{
  "n_layer": 18,
  "d_model": 160,
  "n_head": 4,
  "n_kv_head": 4,
  "head_dim": 32,
  "d_mlp": 640,
  "vocab_size": 4096,
  "activation": "swiglu",
  "norm": "rmsnorm",
  "norm_place": "peri",
  "norm_eps": 1e-05,
  "positions": "rope",
  "rope_base": 1020.0,
  "rope_fraction": 0.5,
  "qk_norm": false,
  "attn_scale": 0.177,
  "bias": "none",
  "tie_embeddings": false,
  "parallel_block": false,
  "init": "normal",
  "init_std_qkv": 0.038,
  "init_std_o": 0.00709,
  "init_std_up": 0.038,
  "init_std_down": 0.00317,
  "optimizer": "adamw",
  "lr": 0.00252,
  "lr_mult_up": 1.26,
  "beta1": 0.95,
  "beta2": 0.98,
  "lr_head": 0.0123,
  "grad_clip": 0.5,
  "warmup_steps": 213,
  "schedule": "wsd",
  "decay_fraction": 0.887,
  "decay_shape": "linear",
  "final_lr_fraction": 0.1,
  "batch_tokens": 65536,
  "seq_len": 512,
  "doc_mask": true,
  "train_tokens": 570300000,
  "steps": 8703,
  "dataset": "wikipedia_en"
}
Each number is 200 + 30 x the weight over its row's rms, rounded and kept within 0 to 999. Layers, rows and columns count from 0. The size before them is the row's rms in percent of the matrix's.

# layer 7 MLP down (transposed), 640x160, rms 0.123, rows 40-97, columns 0-39
105,189,272,197,203,224,177,196,221,185,178,202,257,136,179,233,140,236,165,196,206,215,184,167,259,228,237,211,209,131,231,209,190,169,242,169,242,167,212,178,172
103,161,211,191,288,226,260,184,174,168,215,167,279,196,198,177,197,197,234,180,200,237,198,241,205,254,275,222,183,220,176,201,164,209,178,157,266,195,257,177,153
085,218,170,205,183,218,197,236,168,196,160,148,175,178,174,201,203,202,187,212,201,211,174,198,153,156,196,159,225,175,165,216,176,181,231,268,223,158,125,171,214
103,229,139,186,153,248,223,229,136,173,202,287,196,253,206,207,242,154,164,160,133,209,250,196,174,195,181,246,168,192,224,202,167,176,231,214,181,206,193,207,187
105,251,141,193,217,178,157,239,156,196,194,182,176,173,193,210,191,204,157,192,232,158,172,211,249,242,147,192,151,205,195,210,137,211,140,197,237,224,158,178,186
095,225,191,217,220,211,198,227,173,118,199,188,137,209,192,226,214,229,204,216,186,203,152,203,187,200,204,166,211,211,203,239,201,206,180,213,219,187,151,223,214
099,224,180,202,195,194,186,198,245,227,190,169,198,167,238,179,239,203,172,227,172,217,251,230,203,193,202,146,227,187,194,217,202,183,186,189,160,175,221,227,213
110,198,222,227,201,246,225,156,187,190,152,190,164,157,232,157,206,190,154,154,243,250,176,219,177,240,188,228,230,221,183,215,212,144,180,204,213,247,211,208,190
091,214,216,169,178,185,151,230,177,193,253,247,208,177,172,142,198,207,221,183,222,192,169,169,230,184,231,202,200,236,190,198,208,87,206,153,208,180,206,196,186
091,202,135,202,272,234,168,176,219,254,177,164,218,141,213,174,250,174,174,189,197,194,216,171,177,186,198,175,165,190,216,195,257,243,193,232,126,216,194,169,201
107,159,211,177,198,192,219,182,202,241,211,193,233,141,181,168,182,234,227,251,247,157,202,189,193,232,204,251,287,219,224,235,176,151,206,203,214,184,167,193,136
111,239,197,207,202,208,207,205,180,207,197,201,195,156,169,139,158,237,167,185,271,203,179,175,162,203,151,187,227,232,170,256,237,190,179,208,189,178,145,228,208
104,132,195,218,181,193,176,232,213,159,175,158,231,214,233,211,217,181,187,166,228,171,168,169,191,209,219,243,274,140,235,157,162,215,195,219,207,214,246,179,152
106,206,168,173,199,234,204,184,175,247,155,193,218,192,192,221,233,171,179,203,208,230,253,247,183,139,207,175,172,251,237,174,176,147,173,216,235,213,224,208,201
095,176,228,191,191,186,201,130,237,174,155,239,227,165,203,212,229,217,197,187,232,173,198,181,203,231,205,211,180,199,219,180,192,251,224,226,184,194,216,218,201
101,207,167,236,210,220,233,194,183,213,186,214,280,205,151,222,200,180,186,278,187,249,232,143,195,235,257,175,180,214,197,228,185,192,225,173,181,186,183,206,223
095,209,175,154,185,150,208,176,138,242,230,201,180,170,225,227,145,188,224,214,215,183,226,131,191,202,228,224,218,286,246,181,145,137,195,228,185,201,132,142,199
096,218,283,166,214,161,189,210,179,213,260,249,184,181,216,209,208,174,227,175,165,229,198,187,259,197,180,200,211,207,190,203,172,194,169,207,154,175,196,183,221
103,274,205,208,157,198,192,195,209,177,233,184,135,220,183,219,173,261,243,184,172,210,221,179,230,200,148,252,224,190,197,192,283,203,172,160,214,268,126,148,213
112,154,192,179,231,175,210,218,220,222,172,191,189,156,190,224,217,164,151,194,193,189,213,204,214,214,199,155,205,265,176,180,194,216,211,220,185,211,197,177,224
102,209,187,183,185,229,169,277,218,131,177,195,167,138,230,200,184,223,184,233,225,235,206,242,174,221,180,144,237,204,207,134,218,182,165,211,219,246,255,286,165
098,211,239,227,224,154,216,217,171,246,190,203,184,226,195,171,188,191,223,150,209,223,186,246,185,197,189,194,213,162,237,250,193,188,231,150,143,207,202,167,208
108,153,220,183,216,247,174,172,212,203,230,191,164,195,192,172,204,250,241,225,218,185,192,196,204,192,191,209,181,224,164,176,240,147,183,166,233,177,179,225,117
102,143,241,209,197,181,160,167,198,224,215,185,307,210,284,232,177,178,169,210,185,163,233,186,203,187,216,208,172,255,192,218,214,238,173,258,181,171,163,177,202
105,164,201,181,197,217,225,196,187,236,176,220,157,211,194,226,229,209,148,218,212,222,184,177,224,212,174,239,174,210,194,203,225,222,195,146,175,173,213,180,169
102,157,154,171,208,186,165,281,187,219,200,195,217,221,194,235,268,214,188,169,172,260,191,178,217,200,181,169,212,169,202,244,186,200,187,252,195,179,144,229,238
108,223,185,193,235,201,217,195,191,158,225,185,236,223,232,321,205,258,166,205,213,219,176,187,231,145,188,225,217,218,267,195,212,205,165,225,229,227,126,179,221
093,189,204,241,190,212,224,219,209,204,188,181,214,203,206,175,207,188,202,178,185,239,190,227,259,234,174,169,188,175,188,205,215,211,231,147,198,206,216,173,172
120,227,159,202,192,204,215,225,217,229,185,183,209,184,212,252,215,192,232,210,152,156,246,151,223,216,169,209,221,164,187,212,218,236,198,249,180,206,180,197,215
104,213,175,197,189,198,259,251,258,193,213,139,278,195,171,202,192,205,253,188,241,195,200,245,183,162,191,193,233,221,223,191,166,204,196,170,197,227,217,203,255
096,153,217,143,215,209,229,162,157,193,199,186,233,155,196,198,191,154,214,256,173,171,235,210,195,196,177,204,209,176,190,153,198,181,196,157,172,216,213,248,165
092,244,237,277,196,177,187,243,170,232,266,173,155,196,187,276,177,160,185,178,203,163,231,247,209,214,206,176,206,270,188,225,212,222,200,153,171,203,202,187,154
096,207,243,203,133,195,184,208,208,147,224,237,144,244,246,172,210,214,220,232,234,223,204,184,177,251,285,190,246,238,236,187,173,240,191,173,188,178,207,214,201
115,186,220,234,163,183,218,213,143,217,208,207,136,197,225,154,172,223,179,175,219,158,240,192,162,200,152,201,143,169,207,212,223,207,195,199,193,164,221,202,208
101,165,156,224,200,184,140,230,194,248,155,245,194,210,173,177,202,190,257,230,208,273,236,176,169,240,258,186,202,219,173,213,272,234,234,177,200,154,223,172,226
100,154,218,160,217,232,226,200,220,157,178,178,157,178,154,223,167,236,170,222,161,171,234,164,194,204,187,242,216,224,219,180,191,288,230,191,174,207,201,160,205
089,219,147,184,210,155,151,142,211,204,186,225,187,153,215,229,179,214,168,191,182,161,217,181,182,203,195,183,206,162,204,205,158,230,173,151,115,221,211,179,187
097,210,130,175,197,240,212,180,219,191,210,232,178,202,200,176,211,173,167,174,195,168,262,209,163,215,170,199,165,246,203,186,176,274,199,218,226,197,152,165,186
098,177,186,200,222,225,189,166,220,193,157,184,216,213,243,162,254,204,191,174,194,225,179,228,148,224,221,182,203,200,200,212,250,166,163,193,196,228,188,215,144
098,197,255,228,211,197,250,204,204,251,206,208,190,191,191,207,185,239,216,210,194,225,204,194,187,218,222,191,129,226,263,187,156,210,142,208,209,178,247,215,203
100,183,172,210,217,215,196,244,133,229,270,180,185,154,183,224,153,215,229,224,223,265,207,241,203,189,228,208,250,271,232,210,165,190,185,193,178,209,234,204,168
114,186,188,225,201,155,198,129,238,206,174,226,158,217,196,202,174,145,163,210,197,173,143,264,180,197,231,204,196,141,211,171,198,180,235,256,233,165,208,177,179
106,196,194,192,146,228,169,207,231,198,181,193,199,168,237,175,180,246,163,207,175,138,212,190,240,212,200,225,207,219,204,249,195,170,187,201,157,194,214,203,227
080,222,165,216,186,245,193,120,241,150,186,238,136,170,166,172,168,224,209,226,217,193,227,193,203,164,186,206,178,187,210,167,219,218,184,138,201,200,191,273,196
086,231,188,220,206,225,195,217,187,169,150,257,238,203,189,207,240,217,241,196,195,176,149,162,166,233,199,200,179,218,207,207,199,248,211,206,228,238,224,179,168
108,248,223,201,154,212,186,186,188,172,188,206,201,159,207,237,220,228,186,215,221,143,191,189,227,116,244,207,247,186,207,164,240,217,189,201,233,229,197,220,179
105,208,151,174,200,202,202,180,204,221,235,182,172,214,237,243,215,200,136,199,239,197,187,211,219,144,173,208,181,172,147,166,203,246,125,171,258,204,238,192,168
094,174,199,253,186,265,235,175,169,195,201,167,236,225,173,207,228,229,196,193,207,205,161,189,170,197,251,207,191,219,194,233,216,255,211,155,217,195,194,217,230
090,213,251,201,147,187,184,172,214,186,205,211,204,217,197,201,223,215,170,200,233,206,220,172,221,217,188,207,221,191,260,201,232,261,200,144,201,159,223,209,158
104,184,190,195,182,236,134,247,204,166,147,181,235,223,194,157,183,147,218,168,224,211,186,210,177,185,187,169,191,191,242,199,201,169,189,210,195,217,199,185,184
100,190,189,201,166,177,180,175,204,218,152,129,255,204,180,213,188,188,170,162,236,208,236,195,231,252,212,186,191,227,185,149,165,266,141,204,231,157,232,213,220
115,204,175,234,219,242,205,203,218,227,152,190,254,199,166,206,256,195,235,210,181,195,198,189,187,180,180,186,250,177,156,217,221,276,186,244,147,183,184,205,215
107,222,193,171,228,205,169,198,234,165,238,176,236,228,230,182,210,251,184,228,225,200,253,157,216,178,173,200,203,187,208,136,243,216,173,248,257,212,210,237,217
088,197,256,132,200,193,226,231,203,169,205,281,206,194,201,225,200,160,177,285,158,201,199,148,167,201,189,197,179,230,184,175,145,179,143,184,198,230,161,145,175
087,159,213,184,240,226,248,207,206,243,152,234,211,195,199,170,199,207,153,175,156,197,186,159,199,257,161,225,208,159,197,195,148,224,165,185,199,203,187,193,199
102,163,232,211,135,178,197,146,218,195,251,179,169,240,215,179,197,198,173,212,157,177,227,230,172,173,258,194,220,214,202,201,183,258,210,219,182,235,156,178,224
093,243,180,188,125,186,211,232,180,206,199,216,201,250,189,207,177,155,294,258,202,203,213,162,176,228,193,190,215,199,215,204,135,151,235,182,224,183,156,221,219
099,243,173,214,176,142,164,138,167,190,226,168,113,145,199,223,180,223,174,206,200,150,155,188,241,242,194,225,181,227,167,242,166,149,167,234,192,212,182,270,234
# layer 7 MLP gate, 640x160, rms 0.161, rows 41-98, columns 0-39
104,187,183,205,225,213,193,220,240,242,142,235,209,181,214,249,228,192,132,216,178,194,154,189,214,224,171,219,170,184,177,180,215,188,204,224,215,215,173,232,199
101,188,233,203,194,239,204,184,197,201,198,192,169,195,265,187,197,193,155,263,170,151,184,228,205,199,259,250,208,152,177,151,192,212,183,170,225,270,218,205,156
107,161,225,218,164,206,199,268,183,167,182,237,259,224,182,205,217,166,183,148,195,205,185,237,211,201,173,209,226,194,215,195,195,214,202,176,206,178,173,227,151
107,185,183,222,240,173,190,207,146,168,100,177,174,223,169,204,251,135,180,180,199,220,202,203,220,187,191,216,210,167,176,190,231,217,189,235,140,171,195,157,182
098,182,195,194,179,175,161,253,209,186,190,231,297,195,195,208,199,153,202,237,173,216,251,164,233,224,170,163,180,230,176,212,227,211,207,154,169,197,130,181,237
103,189,203,170,199,253,182,191,261,153,234,203,250,178,238,201,230,191,189,157,193,228,249,214,183,212,198,127,224,227,171,221,145,186,156,208,199,153,195,200,256
100,198,235,137,193,182,146,158,209,168,133,230,193,188,263,222,167,246,231,214,170,232,238,193,185,227,147,158,205,192,197,223,192,217,197,176,230,229,179,201,233
098,260,185,151,219,246,225,218,207,218,193,215,205,193,227,205,203,172,259,197,237,153,200,150,235,221,268,144,182,220,177,185,197,241,233,235,229,173,192,129,219
100,209,192,216,206,190,146,223,172,207,139,195,167,134,200,201,224,189,214,196,254,153,222,164,221,186,199,228,163,183,204,205,265,250,136,223,169,210,188,202,155
098,237,167,204,222,262,165,231,170,192,184,185,186,204,242,210,208,162,231,151,187,224,195,158,220,222,217,174,194,231,161,154,226,227,252,162,148,227,213,195,216
106,203,227,165,186,194,185,242,211,253,212,197,211,188,182,264,239,197,256,186,144,197,208,196,164,220,222,143,188,211,192,224,187,232,240,209,192,214,166,199,229
091,246,222,162,160,198,164,193,158,155,173,208,150,176,219,187,181,153,186,200,205,211,223,201,163,237,182,202,162,245,195,187,199,168,195,156,172,235,212,178,184
102,196,182,163,194,226,167,181,151,197,160,219,180,235,237,179,189,241,217,211,190,260,238,241,224,171,204,205,281,190,204,139,183,181,190,219,153,174,231,238,227
110,224,201,175,165,242,189,168,196,226,225,169,215,239,173,207,211,201,220,134,244,169,190,222,233,138,246,150,211,210,185,270,171,248,129,147,190,191,160,214,180
097,272,213,167,193,185,148,223,167,151,205,185,127,187,208,196,223,242,237,138,223,182,179,212,198,198,174,208,272,226,184,211,193,216,161,256,247,207,170,195,213
108,168,186,194,211,290,175,224,199,143,124,174,227,209,210,166,232,206,204,201,183,227,197,258,188,180,171,241,229,145,183,214,220,246,183,213,235,197,178,187,198
105,279,200,182,201,183,176,216,199,212,210,181,193,216,235,244,208,161,218,140,192,219,200,227,187,223,166,157,172,172,211,172,179,199,204,262,250,184,237,137,218
102,232,201,167,174,196,207,184,229,197,230,187,142,171,240,166,222,174,252,224,216,188,197,225,186,252,193,189,228,224,170,218,188,192,158,204,244,206,227,141,233
098,202,172,147,199,241,184,186,181,194,201,216,191,180,197,190,213,176,223,232,195,220,241,191,178,252,188,211,232,195,177,137,244,193,194,202,248,216,153,233,192
093,251,170,188,145,215,237,251,226,198,187,249,167,191,223,193,215,159,181,229,199,215,208,209,202,168,203,138,213,187,213,136,230,158,198,193,182,211,203,188,160
110,218,189,111,213,244,256,206,199,202,139,227,247,233,224,199,198,182,175,235,203,149,201,158,168,223,192,227,188,231,157,183,189,206,167,188,259,183,242,247,191
108,225,206,162,194,207,167,207,180,216,214,266,178,169,254,164,199,158,234,205,141,186,212,181,222,172,188,252,252,217,221,223,252,193,206,203,254,195,206,154,167
106,258,195,146,245,238,233,187,184,148,178,209,199,211,228,221,231,186,222,246,184,207,194,156,200,183,166,205,175,215,201,150,172,201,159,202,220,178,235,217,184
101,212,213,161,173,198,238,195,168,169,187,228,207,194,218,279,216,189,234,205,136,265,257,189,226,207,233,213,194,207,178,156,190,206,201,232,186,201,166,139,201
098,180,212,236,225,184,130,191,192,192,152,209,159,196,228,165,199,180,162,199,177,238,170,159,223,268,237,199,240,210,229,198,248,225,184,233,211,171,169,203,196
099,222,216,170,234,209,119,255,249,236,183,222,185,215,205,164,195,221,186,170,169,217,181,183,201,208,221,189,169,206,162,227,200,207,193,243,204,218,208,197,197
094,224,256,229,205,197,188,235,175,194,217,213,137,126,226,212,249,194,199,243,159,234,204,203,213,187,197,196,232,257,178,143,204,175,190,260,194,198,281,202,187
106,232,179,206,207,185,250,217,261,202,168,245,177,226,233,146,208,160,220,199,235,178,189,231,232,218,184,191,236,195,162,197,211,245,159,270,158,181,176,170,232
102,252,225,191,233,235,206,250,206,218,194,209,207,203,163,192,180,188,249,181,261,162,208,210,203,189,215,205,173,198,199,217,183,179,194,201,214,229,217,236,198
104,214,176,133,204,233,253,214,193,193,189,181,211,192,200,212,233,115,176,252,203,182,218,187,222,204,198,235,192,189,226,175,198,193,226,165,206,191,199,232,201
098,172,176,156,206,199,155,190,165,205,155,215,238,198,169,180,230,218,239,155,233,270,181,190,160,217,221,181,195,139,198,222,214,228,220,241,257,205,251,143,159
096,195,248,224,222,207,183,180,237,180,207,211,214,211,168,223,256,198,269,230,176,251,157,161,168,221,233,200,237,176,163,186,221,196,221,192,157,165,200,179,162
103,197,213,206,201,191,228,184,200,197,201,169,176,188,209,234,265,192,221,215,197,268,165,227,236,186,220,189,195,230,197,189,206,167,213,139,207,213,229,202,187
107,235,206,187,149,202,157,175,213,178,241,199,142,157,241,170,233,125,192,159,162,172,199,213,231,270,201,189,170,230,171,196,155,207,172,238,252,156,238,209,168
098,212,195,180,233,207,225,246,185,182,223,194,180,213,188,165,189,222,142,189,208,185,152,240,279,213,161,221,192,182,173,207,218,205,256,190,135,205,216,166,216
089,226,199,224,158,172,214,206,175,258,184,193,192,229,162,193,198,240,207,135,215,191,222,255,203,137,245,230,216,170,158,178,196,232,145,165,228,193,245,202,251
097,166,209,210,202,241,216,192,243,186,232,190,158,209,219,217,217,152,237,205,224,176,228,229,215,231,222,160,238,201,180,130,194,184,181,214,188,194,173,214,187
098,207,234,215,231,212,129,162,219,161,206,235,203,180,193,232,250,211,177,189,211,237,179,180,236,233,207,222,184,225,210,222,271,189,179,190,230,219,220,191,139
095,237,165,229,222,243,185,209,208,210,131,211,180,162,229,203,193,207,182,138,224,160,168,224,174,194,215,175,262,149,152,188,204,222,207,211,200,174,198,163,208
097,152,192,235,207,230,164,230,223,201,202,215,167,153,177,217,203,243,268,196,193,249,194,213,240,228,189,196,265,208,198,250,228,226,172,173,198,162,187,195,206
096,182,198,137,183,232,180,224,188,206,190,187,216,239,183,159,200,216,242,230,205,218,236,213,191,217,154,195,209,201,243,192,256,218,204,249,186,215,146,167,160
094,203,252,194,200,181,214,249,157,216,236,218,177,222,205,251,198,158,179,185,199,251,183,205,190,225,219,238,262,165,212,152,226,187,245,174,234,241,260,177,169
096,235,193,221,137,256,189,182,211,247,175,195,193,200,187,157,138,156,209,239,275,163,217,201,159,191,201,181,212,217,185,224,186,196,168,161,206,188,188,190,192
107,197,221,205,242,212,227,199,163,207,237,132,161,220,172,223,203,231,177,181,203,188,203,223,220,185,241,218,202,192,173,221,168,150,230,237,152,144,209,189,198
100,187,195,233,175,208,216,227,197,153,222,213,205,172,238,147,220,173,209,185,241,175,107,230,231,181,208,220,218,269,144,204,198,225,239,138,240,180,208,246,167
105,209,218,191,147,242,260,223,197,184,173,195,194,153,240,220,232,207,164,186,191,160,232,188,264,197,206,170,192,224,172,212,188,193,148,220,171,155,201,219,183
093,228,189,156,188,187,164,241,242,210,159,164,221,221,226,170,235,200,209,177,185,243,227,265,183,210,201,173,208,230,145,189,190,164,194,195,180,196,183,213,226
097,197,196,246,227,134,169,196,215,184,189,193,198,155,151,182,201,210,174,162,198,193,172,253,193,173,246,201,190,210,175,212,161,198,177,239,210,141,136,129,209
099,226,173,188,192,182,230,207,202,227,188,218,176,209,175,200,170,216,177,217,199,164,201,234,230,223,216,157,212,212,162,141,264,172,188,200,230,120,181,218,229
103,168,191,165,194,191,209,145,202,168,178,209,255,212,173,210,237,238,157,174,178,186,198,210,239,239,163,215,195,225,182,151,130,218,183,205,264,170,218,177,163
111,202,239,199,156,169,179,226,203,159,192,268,184,175,199,215,181,207,157,177,219,237,125,190,230,179,191,184,200,227,175,178,152,204,203,157,207,197,204,196,224
107,238,234,190,172,230,206,274,152,233,180,226,166,197,202,214,184,215,237,190,149,241,191,176,231,188,221,231,215,230,172,199,244,189,199,164,172,215,155,177,179
097,237,163,220,227,167,141,167,262,209,207,181,209,181,161,214,194,246,243,145,190,169,195,217,153,152,180,203,216,200,214,217,201,251,213,299,174,146,208,222,224
095,246,250,153,201,232,207,216,139,224,205,188,233,226,140,201,229,170,177,176,241,191,153,177,191,256,200,183,217,198,182,153,165,221,234,170,244,227,175,215,189
102,273,177,200,245,211,205,231,130,224,162,185,181,176,203,192,236,213,251,157,244,216,160,221,216,226,154,233,178,156,187,174,210,215,164,159,170,192,223,223,179
102,226,231,192,177,173,243,183,167,191,191,121,215,185,167,203,252,177,264,228,214,173,146,156,186,221,182,202,190,165,234,196,206,220,172,238,177,225,184,146,124
096,194,187,241,186,153,195,188,195,203,223,184,207,193,189,174,260,155,196,195,186,251,189,206,271,231,182,247,170,176,226,231,151,228,246,225,162,159,201,180,133
101,238,161,238,217,152,242,226,163,182,216,231,178,198,176,225,210,210,179,165,170,218,225,185,193,185,187,214,221,185,166,189,184,201,170,115,200,180,172,212,142
# layer 7 MLP up, 640x160, rms 0.163, rows 41-97, columns 0-39
104,206,166,216,222,215,254,171,165,208,199,180,244,197,210,216,148,175,225,214,192,211,210,214,126,229,215,206,202,155,201,196,166,208,215,171,202,129,179,200,211
089,179,271,219,198,252,181,153,170,204,171,214,186,197,165,191,157,212,215,181,170,221,225,199,211,211,140,307,189,209,228,211,205,234,226,186,230,194,219,207,198
101,225,185,269,201,163,199,235,180,227,207,152,181,208,193,216,157,204,174,221,176,205,223,241,228,176,177,191,186,215,189,213,199,223,236,212,167,251,252,218,200
109,227,192,160,150,191,243,186,199,160,273,175,183,160,203,205,145,189,190,164,174,189,206,212,179,262,183,188,231,178,242,231,177,208,208,234,252,214,258,198,166
093,242,206,201,217,208,139,187,199,189,220,116,203,115,258,142,221,201,218,193,161,181,192,224,209,193,151,189,175,257,201,221,180,234,175,201,217,162,200,167,195
101,220,226,198,212,239,184,252,150,165,212,191,236,228,179,198,166,230,210,254,136,191,205,166,250,237,168,245,174,210,181,208,176,204,250,221,155,209,227,190,179
108,180,170,171,180,203,234,199,243,216,189,244,229,169,188,187,221,205,201,136,191,188,216,225,210,205,197,203,172,195,182,262,236,210,188,168,209,223,169,156,219
097,166,233,201,196,241,175,195,170,206,171,211,211,249,142,233,192,208,183,200,177,229,168,208,208,213,228,205,272,197,196,235,157,191,251,240,196,192,218,170,211
093,204,246,222,220,165,169,218,213,180,274,256,204,238,228,174,203,207,208,187,229,223,213,202,228,218,260,173,197,193,169,231,229,191,221,162,202,153,200,191,176
108,238,225,229,203,265,233,214,214,161,146,151,228,141,186,151,154,202,178,134,212,143,144,189,216,190,201,215,257,206,217,234,208,200,211,272,223,188,201,212,202
116,193,218,202,200,217,160,203,253,197,180,145,229,181,168,170,200,222,201,153,166,213,227,216,159,145,172,245,175,279,228,236,198,231,215,212,225,222,205,175,155
110,179,233,229,179,200,183,207,204,173,198,206,185,216,227,201,206,229,119,187,245,167,185,215,192,228,178,222,259,237,213,183,172,223,143,164,198,214,231,196,238
103,203,178,226,197,177,219,189,170,249,182,240,218,166,195,265,202,175,189,192,188,192,236,223,207,237,159,188,220,132,216,224,166,202,181,163,158,168,165,228,197
097,178,233,186,176,266,177,185,161,194,209,193,216,206,246,181,182,150,199,198,195,244,215,219,203,210,250,214,227,190,179,226,191,243,187,168,216,218,171,231,246
115,223,197,196,200,158,150,158,166,214,164,188,167,207,146,203,202,256,267,155,186,229,242,189,184,192,202,175,274,200,188,182,205,228,184,221,253,215,155,219,202
095,263,194,223,194,232,217,225,218,185,195,198,246,202,200,143,172,193,225,143,212,278,215,224,199,202,177,161,180,216,170,230,183,232,219,254,186,222,277,225,161
096,184,186,188,207,180,220,197,197,213,169,249,125,147,184,190,171,170,184,172,166,171,291,169,196,180,178,139,205,220,211,168,183,192,236,181,114,214,190,169,174
101,189,157,193,200,247,176,173,222,249,225,183,206,151,225,134,250,227,175,178,121,213,230,210,158,187,181,206,193,232,213,143,214,165,198,158,186,212,160,217,242
108,176,179,231,186,210,226,240,239,214,167,199,217,133,240,204,239,198,144,164,178,172,183,227,205,172,153,130,234,163,176,202,169,217,223,203,159,212,227,159,232
113,177,236,188,192,199,158,167,201,155,158,107,202,197,179,204,176,252,211,183,234,208,209,238,156,206,184,241,179,188,167,200,212,221,154,214,262,238,180,219,215
099,221,170,168,180,272,195,199,141,227,164,215,207,223,209,209,210,229,165,246,205,217,186,189,214,176,208,184,200,210,244,200,246,228,201,208,164,230,218,262,209
111,146,207,159,213,232,206,237,279,197,195,187,178,205,188,145,237,223,165,223,206,179,233,195,259,128,251,171,226,185,151,199,192,179,158,210,216,209,241,195,217
100,170,157,174,207,206,189,172,194,172,148,218,162,185,201,244,189,205,199,200,214,219,192,200,193,235,200,201,208,246,208,277,268,185,217,224,148,185,199,162,190
102,240,192,185,125,189,211,192,188,188,137,219,236,260,236,232,170,213,207,195,240,169,213,216,215,174,221,203,217,172,213,212,193,231,248,195,223,179,159,212,165
099,192,178,232,210,212,274,233,134,194,212,273,204,204,201,211,243,180,212,225,173,196,226,175,238,161,170,262,187,174,212,194,248,213,207,167,174,211,221,236,214
108,209,214,194,166,168,210,188,178,160,206,199,165,139,222,190,140,160,199,199,222,154,242,201,219,153,166,177,194,250,271,181,194,187,159,196,212,164,141,191,195
095,195,231,207,140,211,143,218,210,209,217,209,153,184,196,135,195,195,279,199,173,231,198,236,224,195,182,266,227,219,158,175,218,208,226,258,195,171,250,144,238
125,225,150,161,159,196,259,218,218,216,187,120,199,209,188,219,187,199,204,163,146,176,239,145,223,167,200,222,223,177,188,201,206,237,151,218,217,184,201,217,198
102,243,160,193,167,192,238,189,206,256,247,217,244,211,207,164,255,213,210,170,223,233,189,286,213,171,160,149,206,219,224,206,178,212,226,170,207,180,159,224,230
095,172,257,174,203,193,203,209,236,202,181,255,145,189,231,229,220,174,216,131,228,208,127,140,233,230,185,191,160,214,226,228,170,258,173,204,221,227,192,149,174
094,189,221,188,263,161,182,175,213,187,147,173,207,196,122,188,195,213,224,213,210,210,221,243,158,184,230,153,192,198,259,224,191,206,163,197,240,207,197,243,214
097,164,199,165,158,192,204,217,222,163,162,208,188,228,227,150,170,200,181,272,158,169,200,238,160,157,242,160,203,212,245,216,187,203,172,174,164,246,183,225,205
115,253,197,176,184,224,221,203,182,169,180,174,178,196,170,211,201,184,153,155,213,168,205,173,148,152,194,159,199,159,174,211,210,216,209,209,187,178,184,209,150
096,219,238,189,178,202,204,201,152,223,234,225,172,190,176,234,185,227,119,269,215,148,191,178,217,227,196,213,201,214,227,199,264,179,165,203,238,196,270,245,226
099,228,168,192,284,235,176,149,171,156,209,218,182,212,194,143,179,177,176,175,239,201,218,167,202,184,198,214,199,246,155,186,208,179,190,145,182,188,196,216,218
087,174,194,171,143,261,183,226,216,176,198,193,241,230,252,252,199,179,180,200,171,255,181,204,172,238,204,200,174,213,174,237,227,199,207,213,209,118,196,133,200
097,217,182,232,200,207,184,271,215,233,253,200,208,162,244,202,161,206,184,148,185,203,180,176,240,192,197,178,160,206,179,242,192,204,180,205,197,200,179,201,251
096,172,220,203,181,248,224,185,224,229,265,201,164,204,261,247,202,209,125,224,223,191,208,186,237,188,200,171,242,295,176,204,243,160,155,188,231,219,245,157,174
097,241,190,222,212,209,197,126,233,170,197,231,172,212,217,189,246,190,109,204,218,230,172,196,201,203,215,204,197,260,196,202,226,192,207,223,234,187,223,194,142
101,220,184,219,224,232,201,165,206,224,194,178,155,141,236,188,241,203,226,178,231,176,243,253,237,252,206,209,211,203,163,170,214,172,181,139,174,210,216,235,195
112,220,198,194,178,188,197,183,242,192,162,203,186,238,173,204,165,196,143,238,184,177,183,245,135,189,173,176,250,157,233,181,245,214,232,242,224,190,162,185,214
104,201,255,208,161,192,203,190,197,225,213,235,237,231,182,204,194,217,184,191,278,148,275,226,234,251,270,241,204,215,205,216,201,206,171,179,197,171,184,202,199
090,192,211,211,200,234,211,235,178,256,208,192,203,249,284,261,231,202,194,192,165,187,216,194,207,233,178,178,240,225,182,218,193,197,278,241,217,272,192,152,176
094,149,193,163,233,199,237,220,229,213,238,130,200,222,259,181,199,189,188,215,197,213,257,258,222,182,166,199,215,173,179,212,171,176,238,214,239,149,179,225,229
105,207,168,206,199,238,208,188,209,122,126,191,263,158,188,192,211,202,187,213,193,239,168,176,174,180,236,196,173,213,205,185,201,181,170,246,185,194,220,216,178
101,196,223,151,204,158,196,195,225,185,184,197,176,194,201,203,190,228,181,212,219,219,253,202,170,208,198,194,133,202,181,177,200,209,227,262,203,189,239,213,240
098,129,163,191,236,217,253,194,174,192,202,182,147,269,163,201,150,202,180,200,220,226,262,246,177,205,193,184,165,209,217,217,179,205,216,244,170,100,207,198,206
091,135,143,199,217,197,214,220,209,187,216,171,181,235,186,208,199,240,207,237,170,263,181,222,190,168,188,202,171,131,153,214,201,205,251,184,134,185,208,179,189
112,192,172,179,231,207,200,166,211,218,175,179,230,162,137,173,230,224,187,196,200,160,215,242,242,254,199,141,207,169,205,150,228,216,149,207,219,213,171,244,178
098,216,205,229,172,213,182,192,194,171,156,174,171,172,249,212,191,180,183,224,142,138,181,196,164,241,188,247,160,161,184,168,171,231,200,221,158,231,118,204,224
120,168,189,207,216,226,203,158,164,221,202,246,237,133,150,220,214,180,177,209,170,215,171,182,208,199,149,214,180,127,199,254,172,195,160,175,144,207,160,191,205
109,214,206,219,172,219,234,199,208,181,249,221,204,208,151,202,195,197,204,210,254,166,191,227,233,179,165,163,182,179,215,205,262,230,225,229,198,192,178,205,202
087,176,176,268,200,203,179,210,184,247,218,145,240,193,159,190,237,245,190,167,234,213,247,242,203,215,213,219,206,218,231,186,249,216,222,208,207,188,223,193,252
089,210,198,179,134,185,152,197,198,161,240,227,202,185,221,205,184,185,182,206,226,208,203,189,220,206,211,225,186,207,165,216,182,191,239,217,183,222,166,215,246
101,226,215,210,205,238,138,160,126,195,230,183,144,227,136,200,191,229,159,217,181,188,160,177,213,212,220,209,177,182,181,183,215,257,196,175,160,203,189,209,220
091,210,227,185,234,152,244,233,149,190,211,180,151,208,224,155,231,222,190,220,205,215,149,199,226,238,200,189,164,174,237,167,232,186,184,187,171,177,238,203,187
096,240,186,184,236,203,256,175,241,252,196,206,233,125,210,240,197,222,210,215,236,187,168,191,229,230,219,221,176,213,244,185,246,190,206,196,166,245,254,177,202